config.yaml
n_head: 3
norm_place: "pre"
rope_base: 1020.0
parallel_block: false
init: "orth"
beta1: 0.9
lr_head: 0.00639
warmup_steps: 0
final_lr_fraction: 0.0
batch_tokens: 16384
train_tokens: 145000000
dataset: "wikipedia_en"
Each number is 500 + 50 x the weight over the matrix's rms, rounded and kept within 0 to 999. Layers, rows and columns count from 0. Numbers have three digits each.

# down: layer 7 MLP down (transposed), 384x96, rms 0.0605, rows 213-383, columns 32-63
# up: layer 7 MLP up, 384x96, rms 0.221, rows 214-383, columns 32-63
down213:491569522545456454421530465523496477514559510495426488540559410455512515540457534593443454536480
up214:524438507590564474485526395525482452500488436510462541606470519499511481515442517426546607483413
down214:570412468513540495500609559542516468514526346511418413589603552427508461595493472471511551591440
up215:506503448556454490559403457519573496523443480448555535442460446484554440484493565498545507448475
down215:532522507587426616570437512503449611502466451552516539488486504470511492487444491431541467469395
up216:450520539551449541585447525500441430544418422533499406459454548480500559495517519502592430422506
down216:499469640461521452442471460453416535550443464522498472529527523434474479430539521506468508450505
up217:409488498523424513551518521581436521496487432504482577523534516509604546533418444490486497417470
down217:526469525568467484484554454532559471452400560454567555549484511602519466476496612450416457486541
up218:452380493430509491474533541461492416505466420485512471500539534496498486538488497448561461484570
down218:535528479470467464495484571522493486482387541506615535520461458506477488539507448556447493424531
up219:478525531542413484399554481481446452522454458415486509460453443525481532446507521495514481468491
down219:504508491476548482463484372471451524563510454423506555468451531604483436516476603453468486447435
up220:453469497482464516499600416586558557552492551495564523466485460523500423520569492462484517465536
down220:506520524520418480535500438473583569453520407415555502487529516549552523446556530503478513518591
up221:540513471506610460495546374522480455383505496430543600499494573504472474582516560435432446458494
down221:480536463442550463434459405535562510425399429491530506517548554535453471586680501458443542503426
up222:433495511461467431558494544486493512465562446463456572548549505683534544488497451463506577460482
down222:504508534669406424512485484534577523445501457438440456536507498560502557444520519530499576523563
up223:470437482433544552488526610533493570431468459449499524515548427515459568424490481473413506520450
down223:373528541582538398519382494502568434607415556490595553480574512482486414479517458500495482366515
up224:506503433523466471535485560486535483437487511587483506498541559543468485452510426470479498519435
down224:484584470459450580407477502497534529454423532471441500530565522508569494422474566560527487470439
up225:431440465368569518535490464503521652547570497503493535533480516521464500486479464490580552548465
down225:451537511521471540520467488439542564496454468557520446581466485526431413598485542497481470492528
up226:564500445498542488417490651518553545499502534494477575491462544524552523501515499483544535500478
down226:465501354485457612539516524526524472453500492514499438403540402483480479617409454499580517510463
up227:529516326460510471553496476554534450492450463469576372411537511495518537482529424420498452540525
down227:475457361456529567503524442458450407498450460499497472527481512479467512381555528511500500542496
up228:508571541509416520407532485601521468543474533492486552408420524513545471504531502555560550506504
down228:539505540570527499485501543391508519492688527465519485479451481539438489430521454542402574509457
up229:533452613544537449525494559612470471507468501533539529408525583465470424499486464483521493536476
down229:557519547536530482474497421525581559553430479460531577407464560444470512513529511571473500495507
up230:520532638489544473481446499503521489476470474494494404569562502605520481441545449512514491451565
down230:528507467412497529440464515436548521483489522401547417504553428437533468490598500450398429471526
up231:544481482465387439528479535503429493485519515433431542462574490512491543527495547518498528469573
down231:546554500388476465437502441477497574550454533504432468540511410509522603582505571526483487501467
up232:502453539404403525539419457489376474517551509482505514477489529510481589443536505477480552509538
down232:525492409442488494495487555405510413516571394562409440404529486538379598415551549507514515491446
up233:482490435497470465456467431487520445462520502550492552505428509499503494487460481480571601436382
down233:417533462541478499459479588497432556476516467556482548574376445550353452542552525526551587474478
up234:454496512493512454465542489476467532517483576486451523521614500592512576434568458523556554506422
down234:394478489573514471444540467336499581454297572524532542503470503507502564458450520487425483534432
up235:545507525355525512456498474567434460531526511501480540474513543506473511561398479468601499481479
down235:677592499477504495384487462456470527511482519497403459515492481435541496494570542535547477517446
up236:529549495389495489504548519538521440398520494442432468467550555544415496480450535490428545446450
down236:512545479444443493454461555422521474491559524432500492519564475514567450568545381481540482546459
up237:472522551514558494529493487507521496506524540522419483594511503630471501438487458398529438406563
down237:548393563578515512452485517525409480525441425479493427510466482576461532459536535524530511486474
up238:466519504521521497581484542538491477492526522536536498508511483526484527533503488514542435426539
down238:527444528460535482470551528447490462528587453448502447489620537417518440496568498440418565532495
up239:532455424473520539380482534493487452473436572482609434475486534502551543428473496464505408570473
down239:513529544496461452399529457530510446522409492441589531556492556585463516473470491535506462566537
up240:471517450560469549591493533464480478501518515517429509435458591484499493468410467470457472464464
down240:485412504516571432473494418526519568490545467418462512523341539423510511484426515504586476548599
up241:579505469488395475607556437477436514445528509546564482515436532542560531528543395464426523468497
down241:454465345572520475480460441445576530432410471593576512473512506469587484418522538527520533477432
up242:495447472432532550604531573425454487585502515434470539504486573490423507478508512612528517487557
down242:481512400494549472461437474522563487470395492490496545491494513505432502554477495475547415554519
up243:512460569499504535485473534499571444428496483506506555610545432545483463418480530427516498408614
down243:486554540517424536417464514503544539394489511477494465455516431596464509423601449487490522495440
up244:432443501415580471519462526485377443470482549475514482420448447517521420590473488454500492461479
down244:498499474417642425529509536503572503454501521562457520428514479519488432694515561491506501560573
up245:464484556461544511447466427537561590443477496470478471410518466483478440425483466500498506500486
down245:472537462464607516560429580484519591515390503560527414468572469458472481502457522550577541473409
up246:508469556457476505578588442502507535499589459521486481510579440471558488430393580443541467525568
down246:436561522493425516457475481501513554542490592560525557467512426449587514555482442606475452559466
up247:467527456504523523528470531497530514442529464482497509598533507520469499534483406506585487544640
down247:464455450489519455435453505512556480540506549488481568509575523493465457443527443565486524524565
up248:522463413507461502503515525485528439455565484408508567463453478520530538458476467474492504531529
down248:517521481472475441642472450484408541454479495493552566527505461470537457424482560551467513464564
up249:569540454605465578455510648549372460492475489541375507556503511546491467518447462371535600489468
down249:443537421530457546482529493507535537495507515473488501475489471566450504483534585503624631405411
up250:559529556502475517472488482542531516491494501542520444496607497476479356447536557488507489539545
down250:457541479509509529489526416513545495426542419511569425497500510443475414551486484439564485440538
up251:481540555468513582507573466577454549559489547593509418507585540469486569594561541389463573476560
down251:444366452434467573536442520451505495494467508386449520359547443603565488449442419486503468438438
up252:549543531552541505474435403591433496448536527520506539539493529480579551538439489560551488559461
down252:527652516447526505529495440460534501557436451482512510558512471419581534594432511461460598534456
up253:478509543557476511485511555538502462516570513453547455546455473560632578514411449525483440553548
down253:426563596458443485427467492471533463485440510546539481569440490472431490475560516513456521481466
up254:433530512486450495516537510483434516544559491451569580528597530589466424476490477461548527432551
down254:471478382621564539448537476418424458534523468527461536383505437516441499430582518457539478504540
up255:467442506433499516481579557569522508491457529526496477394485545489422550556532540445499540534502
down255:494484624538470502372502432549527421502418494533466486443459482456488495601392519528504559413455
up256:484385510574638509445634628581509531550482487529489492563539534559528422475580426498523436532526
down256:433450461450642575482540526504509587531548429456438500488412453536520472424490472509505468594479
up257:580513432490425508475482460494533452485515525518618502526498506646445568510499588453556515462546
down257:553597496470415458510359502429518565525523433518554527440461473571513537576516593492473574549471
up258:494549486623460466560415451440458392494519464449589474496601445610481534478534500565545528517461
down258:514465386526502486500456512438586574543456472467551554406427474570531513500573528469388410561363
up259:542483664515518494435529595540473534502527576452498589521477500555587426627493445510470489560548
down259:394560474515529517503522420496521506477517496509523501413540490470480503579449507520485476422415
up260:521538516500522548422502456563477507502472478541551481482458497585479583583490455568523522538431
down260:589531559502482443497494480515448535596500485614516524544522452493521516516462560580434526453571
up261:440467469517551502488451511490513432574609521472532533480533534486467528462480543504459460478442
down261:420513468411538439503415553476584531563406577511484523489461522542488584571466535477531546504494
up262:490468476523577444437496623435477406538505444448523552530562563537484571520517470532606421484432
down262:550374451440531614410531571521628528454525459487441471501423536506408531520536570510543439418513
up263:519578472399532526522417528564547576491554486488568413479521539486548518515446401420537529544623
down263:574427536450536553496563450428498479559589459509524436512468440484495456517484513487497585488533
up264:533478460540519501494507538521535394484460527464542506487511530455523457500436352491421599534547
down264:492547505482467423460449500534438462448446490427471541463447503546465452436514465564467527556498
up265:518459552469419534458436520492404502476416610406564520558431519547469424537490461503459467517515
down265:488563538413487467457508575525553588550518542571410545613410541495494489465535441487392507524431
up266:472449435492486533430511521541459546518542477533530418461523421393417388536468515466601617507570
down266:480474525469542437556527589487580455462523423510467476499440523515520545542510491563527541561537
up267:515529441493429440473488563519424509514584382487535489504493468604548398509606481413437541396539
down267:475524462461606498538535439409454559440579512544606532482525409542445498424559472430527442559463
up268:517504562524562474535523519520529393425500493548522549537576516503501518492459453477474537457506
down268:438547547494481498488529508580493494469461428502432489556404532541454504477430524484491531594518
up269:486448479602461479555498492465537506603463536404501511474458512513535496421482436439558509550511
down269:484486531481506462544474519446511541444559551505410483568445538452462519519528491475504566473679
up270:534410578547580489639547485490588404515456483610511487518502464460449533398530480413490401525472
down270:493485595385570437415540464454522517463464561442501477505614517467510488464503563449425426524448
up271:546498526543341571385546605574424567476506549458490573434455571496545460490511511503546533432393
down271:572435575497489469465538534495496433548449411510478539550468405533432522500568588528487545562543
up272:514473520510456475485463577542511462482476414485433528456431529493534492459409468487511521445497
down272:545504571543560518540440472560483570493418456512400534458491480548459497486416551467523500564558
up273:565533449392437501642442505547452509553469537465477483451557482566542473579405533453488411426522
down273:578495546442499484545525474421457536572450527453521544541452474454543495574516659544475426520515
up274:452409395460497498504502494495593511435592471438627389477424555508578461497487455452507467593540
down274:415426489490631450423434502390580504524569391555577484555363497536513378520544467448496521607497
up275:588481513430511551506396432472495426436509468553441430478459556633499528438499445456497548539509
down275:494573469488480472409438496467511500469424526518444609502479518562435468521622399502491532514520
up276:533602476508466417559498489497506441512584434448395538461469500528477414540458478517520512448504
down276:503587504515453474467511578526501575514491423430425541430528493486504451620595567552474492528454
up277:499437516568494429537388470467605466443512481429540510468559490600456538478484610482580573502534
down277:554511512474493408529477457445483538526528557374527438566439513512379428558509578530556565480519
up278:598529410524425510511496460528513493511432548518552473511536545469516471440535497480528517467556
down278:534564508559460481491517485462530509509406534542460510522600438488396514472465485503535440499534
up279:368440481522589560577451493555444469528540463527485423449429465575586454516519414511510464500576
down279:348521502550524524520528544522447470492489469493437427495407468465483465516498460549598473502438
up280:549440479417424433546427534470552486489493456450478479474428505458592412462462415474461535459457
down280:463564507477498466510472458505534570421520462533592520505438492462552525543476466519419462504425
up281:430542516487451545453537430465536523493471527539463569497578562525528435386502484485504505442501
down281:359532529455498506524443511499466447546464541511534522548459503490541546422580527533412598457456
up282:490413504532470553552517569579522539598537546576469428529582528474495563504476510521532461494404
down282:553512565570499491487452498571471503480569498537524460522427464500443522564518456519481453414418
up283:462490523496542537584407529473546437451557376462473452465378523557587458505453524435406459438539
down283:446443559541440481451475532495441586484427369483462550441501587531492425495571560553556599476564
up284:584562510504575545515474531416595458540545504452519541464521506456474488480458511479465526506466
down284:526530487526534492517512511552477544564400585547489577530546531507492544511545493566472595454467
up285:571464528546471437543606577506514482432504476483533519513503529513501438568517440510532532432591
down285:511535525443540477550522506395453444536523543470498497609483459523395478601584498572501455462557
up286:411478484455609493433433539402603427563571485419592563499598553556519544431432494502551550473460
down286:441560451546504527501492508467502440523456564503440515413581482485430574661501552620502498595506
up287:513488483596399469513555580497458481447463503609524481455544475509549595493553521502448480430462
down287:425591505533490513477438477472500467478438554398503530539483381447479467565423554430484488464522
up288:578536505571443472504547565480452515483544473471442538515508438520480462470502393452463507486442
down288:542516494548556551504527533507537616551551406491565562563506427471339518523581458484541583460455
up289:457377573519529417387452417484503580479525547480486539514593510517521531511467512416521504528556
down289:436478490438514448459512416517598527552437516479465524600515468520448480537515488479484563512566
up290:490546542424430582494553466510447529528483525565544435560563555468569617494516481596557508497364
down290:448503521489485526417456600504558467439441477446565422502478410415548616568526449461379534476573
up291:555490523506494550566441614539506593536486539490494475448578426423480507444515515452506548490626
down291:534522512378483591494525624488491557557453579467488510553562534491443477481562467520550536502512
up292:445544488467435496465494461586577508516460591497498476380447553542501462497429477495458446495516
down292:519472525509449455458576463530449472513500435442557519460520474527470533449435570466472556523464
up293:524471493435444390469504407424485477575577540421405498619479529545489554497486560425518438501561
down293:491477573528445435403485554499480554543459516491470572556508445460381546553447507529531518513526
up294:505443498566397566462430542497502546500476507443422448465589475540544513607512444471491566525411
down294:452540537475540381552416469469520528471416487469467375450559426464413513453543423482388475556541
up295:447431444543486480606538447530617645492575490510523506428465523571485506595554420520452588511508
down295:481571501577467432603533434500557508479558538585418482570539559515469487604502491506566593531446
up296:523519467465484400530561416470452522413512589479502422528531616498467583523536516457526454600565
down296:466465430508516539394486496439559513446492476555522457420456520531542534535508476470564596533488
up297:508481549525522617482450424508452527357590518565570501592497507506494505510463549478552520541493
down297:440428525488495495509505385504359516462479469475494548529475532607405528480569585497441491520427
up298:405466464533486557419501488386465468479550548370517454473500470489448528474451483426480453446543
down298:464419523548424440362504484533565475492465507445535451460462490359462517507517464525529518561474
up299:448449504475420593491439488590500443596511509512545452452429496482372534463492520453506495510558
down299:481468475470451495535490540596546512433569444525514545515479522492500567556526545554462444495513
up300:524503478339498548532584513496451451543384492487489522444557659495514626546463431470572522496479
down300:557491473500567482513539472496475520459437373436438586456549419527480511435572553522522470471444
up301:484505530460416568497497580498583426518415559475464466501522529472621540585535416442509580509514
down301:522459552437463498446535451574552463515527509512461455459407462511456583521546497454494526536397
up302:487530550559494515528447540528514540479475522434513561438446519468598439398503515484509466486614
down302:489573550486485545517428489451566509531478461498459486566421474501490484467551450503397498514482
up303:514481445530430530497476513530445497458582590455417462524527525590512527502451423472472565514526
down303:424500511491389473516428470501564503514558502483475452568512613524556486520491506577471495515477
up304:481500469432546537445533536537583464500507499436562455506540536560533497428535610511459517486424
down304:507555475409560430471536441523495550484671528512441509460479533565503512506519601550452466576481
up305:556437430454488544553474550543519480452456515486489416504448538481504503463490451424515447499598
down305:475481541474402531464391602452632442550411474587500558582489542469482483537503591508487506434497
up306:494397553466564500565465566472548505425464505532474488490546533561585546517511496526522579480539
down306:590538477562541560599445441539478517488500572504471532475487439536521531378570595483503515495418
up307:576445534458471563440487616472446479459459630514373473514446475473514540483498571493544545527532
down307:445456524402567449448464503494484438520479585516502527539512529410445486536500553553429494487499
up308:508521340444578600465545514421470476485478564479519460434496437499479427448455417491491462452533
down308:446435531530522444531603440463472460522488549554517572535493508541550515489563426494482490502483
up309:462497475455500512489492525443531500549519396506437444475549527445567507511560433476523473466530
down309:466498565467466384491463529473476527504523485543493451459540479501501410541536545465505495492505
up310:579501557551495509529484472510494458481532527444566470464505535518508503556433440513483417503515
down310:546502540508451469462498451502474545566501490493461519502588556496482504578497528535413525504513
up311:517561606409593493379466562518471451454457580490493629602574592547616428468474516459564538441455
down311:553529547525471590462566453389476529506544481491432492473606431384445445491552434554495543509576
up312:561505439496593612543448403501470481434478555475430501530555438539545502485552424440563540446510
down312:530556504506541571506471565447445515496645513501448441434504479568435561458493541503624546526604
up313:529502541430501496444411498494484471396407475518404536442506476549560462406529566365533551519414
down313:484536527479436530494483533442511540496476444513413489581385440478508401478436547514400497517456
up314:476434515565505460539471540523514497445579519443521520443462470475489490468582593512442412514508
down314:513487462494443434557543564508438436495583449445431467491370559490621499488515489588489499570434
up315:543528488510509492504433444508510452435483526528455528508513482471511522463469586500493403513508
down315:441457487483413446432495468564402484521483559449445541564547506441502588437472474503458515549444
up316:461526505517443630455509537511488416482530519492558576425427501532497490474476453485533449513511
down316:464523492515468479436519461493490513582406502457489517573417401471495426451450514465516446488508
up317:467492537528366497548539548491457476360546552543450508473513408483554554445436513479570570464493
down317:478520517382572477507482543401568484491523633486425499436453479509609579555546544430453543443594
up318:529439383486511524505634454470453496463610499509482444490505615597516491496502456495500511511465
down318:433487449507511559455498512491442415452541463404482448491431533584477512499501459626541602446416
up319:588476492580489528509495482539452466479527492397464550467529526482507503474520564521521497528446
down319:485464459501498484568468547472518513509563436494482462521426542530494547518499554486527489531469
up320:498523462507466466513538537497569480520552546502410491512575496476638526450326502541557542463466
down320:528474495534537449532483450475586568461458481533422415508542396519430499431549480482527505436454
up321:471438448543455593539549566432486569570583349539542494466582508520446510389549445467437463528535
down321:522512515502488529507528417436485591602526419529521547539540541571462489536542422532536528485461
up322:584427508546526428566476499415508531541497551574591595489435614481486511566582389478580441474505
down322:488507542366519574462530445497501528592565420512471488582404441542404555492533459511482506570441
up323:500385473468505505599515551476496461453437527485562476469533511477477492471479464425460488559531
down323:537491497518567547584590484578519583488364496521508465498543548557535564538582509443507529526549
up324:539441395440487528508492412541459441543510568552404483568489531469482478478486439444487557548534
down324:534521478411546504470499472430484513516454476559466526565486488504517433399569506519466493515492
up325:504534566467439444433442487594528469479552461545578556496487440530579534525420498544540477541503
down325:505490481481495497460542481443497540553581528433592474575413492541504476562477619454516433417449
up326:513482503531518565558484506501455476535588595426475464555454437513513455534506536461487591506518
down326:495449498485472554530390522446441466532589530499406353564394446519505466534516619565430500578506
up327:519478453492439449459492484467542516543519551556523490505390560523481452526455466490511532508503
down327:641452488529482513411510530483511492463495472499515466513533482481429431462478420564484591518520
up328:560401461554377396426533514527508522436627513506424441468546483439569513510464522483469530492506
down328:454530563563459480499595448447560486540416524594630488499544449534537391602575463504471465434437
up329:520500552425556503569547525495461417523483567521494493550521487565489538581461376588572547503455
down329:377483550493535447505528429560469431439487490489474467516459537560495411460546449500569545450446
up330:437475429555539462539488457485523365519482513482463423437544495486475525435534509387524450449532
down330:542527542595552466438480515550529481519479502487490488506465478471454454519563503501460507457405
up331:477420510498520553583520464529574508526550572531496457532530502475419533509497569540542532476503
down331:498508444604506401510535493489398569449513462529554508536503545449415451445479540460501504490464
up332:377481471581583531600497492565529586508465539530500560435501491480504488593485537494503489401480
down332:404536470566435528550478514498531616508492499500502623548438516484486548491522638530537512481444
up333:473473471515595522456497513489472579535574478449503473507556545557506532488421539552495517507516
down333:368521359572555559478468542539509425527520500524542468499471475490472546475505519545479532631532
up334:452432480466511469457483465533449510524554509506551481503477499524482503566486526510493510422472
down334:489539498472414464489616434467435515486592447540479496480394531511518515501476443460540495554399
up335:514559543574541540439473410516460508470396523436669517458487498521507494511496517479499517504588
down335:443433506522464563552427566532474504463600550525402517497567492418503521540489541515553551390482
up336:438374491505491554482498387514391535547503525502496487476458510552514528603547478421464452473568
down336:468527441552448478516545439501472382558564397468465541523435441481606555512497465553502460468475
up337:529555460468509543495421496515384436440502488469449560468470496541500560531443532484467409485429
down337:604575481452544497535444589449421587491501531532521477493537453564530469523499459512455498463479
up338:551447462506491499477566466468450508598504498495456466549509490536489604523546525509504409535559
down338:517547484611494470531500497406479573492416501414499481455480563493562540508464438518528530454557
up339:532493440465558474548383581454461589498534428445539546531501509508477493534426460537530595493476
down339:517513540519534408471466494535464582523469436555454405581455508423411455536523480568544555509518
up340:479430539422536419551475501569591553521567455471518508552492490510511523417470505509469486560450
down340:577368459466581501420512491426469549559497608535525545570546487450494549513433573511595479578545
up341:532570525495493561584546502490453544456570555553528461511540611579557538512531468534501538467493
down341:540648544426499573521564513446487471605502510476524504527516569517454496462542505583530515441596
up342:542548432602396520578528489429382465478545519582461569467557492469498455410531519440489525510554
down342:550495453418547609558543438486572554566507455583546489541439508444499489481580509532563589483471
up343:489565497505481524531571526506409517506476460485501478488506526490500555487520432468500490504414
down343:482399554550401499536485510466552476526415460542459521484492461491483496519419456489488445557460
up344:414500489525522496533669507501550589531464608484528504513468506491434468575559463479467497463574
down344:415445462418483478416568495485586580569540578425432484595473481460464427533486509515458509472595
up345:533457454514518509516428484512445435491517515544630442476548495537473448547508328562632480468553
down345:537525543526498505514444481537420510515436443515448541542493457466442593569589540520495508467416
up346:471488512527409476502578563561507485503434486494394593508487483525442479443522436506439460476537
down346:493585457607479442476496602464512542491384506533423430510465502508553412542571502498497418486602
up347:532477461510524604416418588485514463511464423478492490509626582471501488432497508489528472536461
down347:499555492580439551457550549565512592519474456467426497557544504543522506512501452453481540521500
up348:455510513442517524544537523514501523429471537448647516516453432567484549528526417488451525390476
down348:556506463518565553596402500552528576534505529457534543516416530421538526488624506506476513448468
up349:536491552540581548534594450549571519514525503588438604474450605504461537482542488530492464420507
down349:425559502532489514448375493438568371532482454489476514394373524508518501459568440488400460462476
up350:419532597514493488458570492538530522395490534481593598485570390566474589470481435515460386504550
down350:518467453515489446464520646479498517492426420537478441489401474461530438556475579501489539461465
up351:475487498524494473476530545530489520554450531580569536397461465521479511479512519458517480416482
down351:520494451544467558546486519490531475546404456492492507453547507505447505472530529479535474524434
up352:522535550403451441462419508510502448539495527413466486512433558550621508462482446558491485473495
down352:450460534531484362459457476559477526553368547477480516513491477473462491519505470555476479473478
up353:438564482541532508482492529517530554443560495514457540547540436514451610450518467496487525434522
down353:476571437464470510473528518448513521461509370480526544548492424486583533492536526521451474510445
up354:607533529519467486485456612523435439383449506468460438446523404538369542542408519406578471421416
down354:498533430556610568399490490503518492522399605455513450432500504533499465486531489538483481514425
up355:508532485464502491491410547498508460564543450377475368447486500530535488583453477458518564576517
down355:457518482522452568469506498527456458560479478522558638498550563475498468386530503587449511481510
up356:556423518507496498465493473516488411481427504454566459567493545469516482525443485554539617451497
down356:458571473374549441563527590496380505530516496552368555532546443480516453368598498465417469589515
up357:418454444488595490507589590570594525447601551530518441390494550542572554501471498422499616467445
down357:482453489546541462505587623506545513445525520586447466530406536539455547495557573490459456435445
up358:497548495486467600560542458527594456516454558477565510566483443546572452590438452466513411528366
down358:507560472478489460523471466580537454551461480548497512538518504511450516634518499583475425560435
up359:542474548482392396455558442456530465450489542491466463524506573475652476462487445451429422504680
down359:524636455524407515494459440410515497563468527611501445440453499493580371446548443471464491605479
up360:506531415370554528445557443494461453612512580524532438475510527535604377490519508535560498615504
down360:408471463367585407463554494598502509437395565548536484501508451488585418549503514451557520501459
up361:553394481539472449476424483499422466509487541517495499504542542467542508544578507555448430393497
down361:497446502579489502456592497459464453536465638475393452480507476350569554477501471485539504506529
up362:445406523538423466435533542550519526578543497437463542487578510452421413523540444436483552548418
down362:446460540545459554413436527400519519488439489539523576643486474543423471508464574511481480484386
up363:424472573389436545512481490577534508473523572456521526542519497429517481432445436497526444472462
down363:458524525507552488517550475628587457484477532576540475502603491481482461493525419559498497597629
up364:541474522478491513489478468401559421536566629497488547529472508459516498521514467562513488518459
down364:491483463466462506459537462457566489535593417504573488592545493467442469452536585441525449510453
up365:528483470517420424585481471542475426606527452501436508445545459434448459483451417430438542487409
down365:575428479543475467549496474523551448467470569478505509436482538535446507515581499574578538548459
up366:589460426483503480507442488452480436543449482481422537472516503503585457528467424525491491485537
down366:501492469494562588507446484461515486500469561478461503608593481515441491550566506520475546478475
up367:398521550485473468499530471518423402513489398524442579468536476455487538466449405474478562589549
down367:376481482532558440480506459459523552454528543474463496464492511461611548460451635444574500504544
up368:558459491446430546552513526428509515479524531360496407596419536502541571569500492410527448496475
down368:532562502508479513500465544474425560541308503440576391473530447435473485524493434550464527446525
up369:504474543415461524546533483464421553555573469495552526548463501512558577555468567474437500492510
down369:534504455513475471499422536492554580462432505574494452541447477546445518583579500416426353494446
up370:502529491527519465495478616450525446513468519485421460521582558509613460510548511469550431462588
down370:495516423514513425483468575405519529462490526543378417562514480545487445425473555508558458468514
up371:593568428541520464501526480392481473487568499551439482432530540551504627362496577500575488495544
down371:518554470515500472586530391549463526533494452436518558502476545481523541463514578515473572469591
up372:510416514487470463534416513373528571462531536533525491479459633387420446462548472488483529491469
down372:457458519445536548504466493429490570508440484524444463551495564373487540499565491519450480590474
up373:564466437508536555438483564613548513397444444481454538511489490554578578488461520453582533462519
down373:532495442537578544484675515470579537413455566449544588536483453458550496449472492569516465457410
up374:485548501531489553478428459558513490515556467463491464439456425536543529442513511517490499406505
down374:544456386502501481473586376481426467478483471534426497439539425545512583455553574539525476421530
up375:477520470485453468511514557483572505516441478469505454472524526474514540571540524549508491440397
down375:507501549596499548546445540526521486545500485573458492483560476380545507587402513506467551423464
up376:466471517535513505542417484490541518445523560475456551487553463508497553555492473449492507476579
down376:471520555484425499606448611520551471518399480587437519488435526478490572610460499517517513456575
up377:466507448554474461487455504449575389507545395501562534463439517381480373526469517462500488522491
down377:418513454496637517425555469477570438586482450481471552516559465460502452613521563562449561504415
up378:596494502464464454504477449547435475448448486491452530485521497474598548531486556518456534579551
down378:519507499529532453405465456477505486557461497461410497555469476476547468383515574410504548482499
up379:469466579466528581549532477628493481511452489522570500409553511575565514454583500435487510468586
down379:523512564463485575356457518505499502467529609547529464506537522509523506518412520513493505512412
up380:501561518577448525530414492482470463565473479493502479471521548462548466434495487475569426502425
down380:507546498554487528449531543453485539514429499580576519536547503416410499526438636540466505504585
up381:464534484489476564480495569569519489493477491526591479446457571600531439370484508506518539519546
down381:447539437596514466432536620401516491466403516509495447545365572535512462558526529494468507518446
up382:534492436528444511530467539407504467568531520512495479463477456508567508528400501511632461528486
down382:552505538485521411475563451461506452501413496500496510543475495560429529543550537441536524522521
up383:495478509517471485594515482398604544480539464487561461430508561478500484495507508482584335522547
down383:466540519366494456447448551496355481498549545480475515530483430410487453497476440435560488540532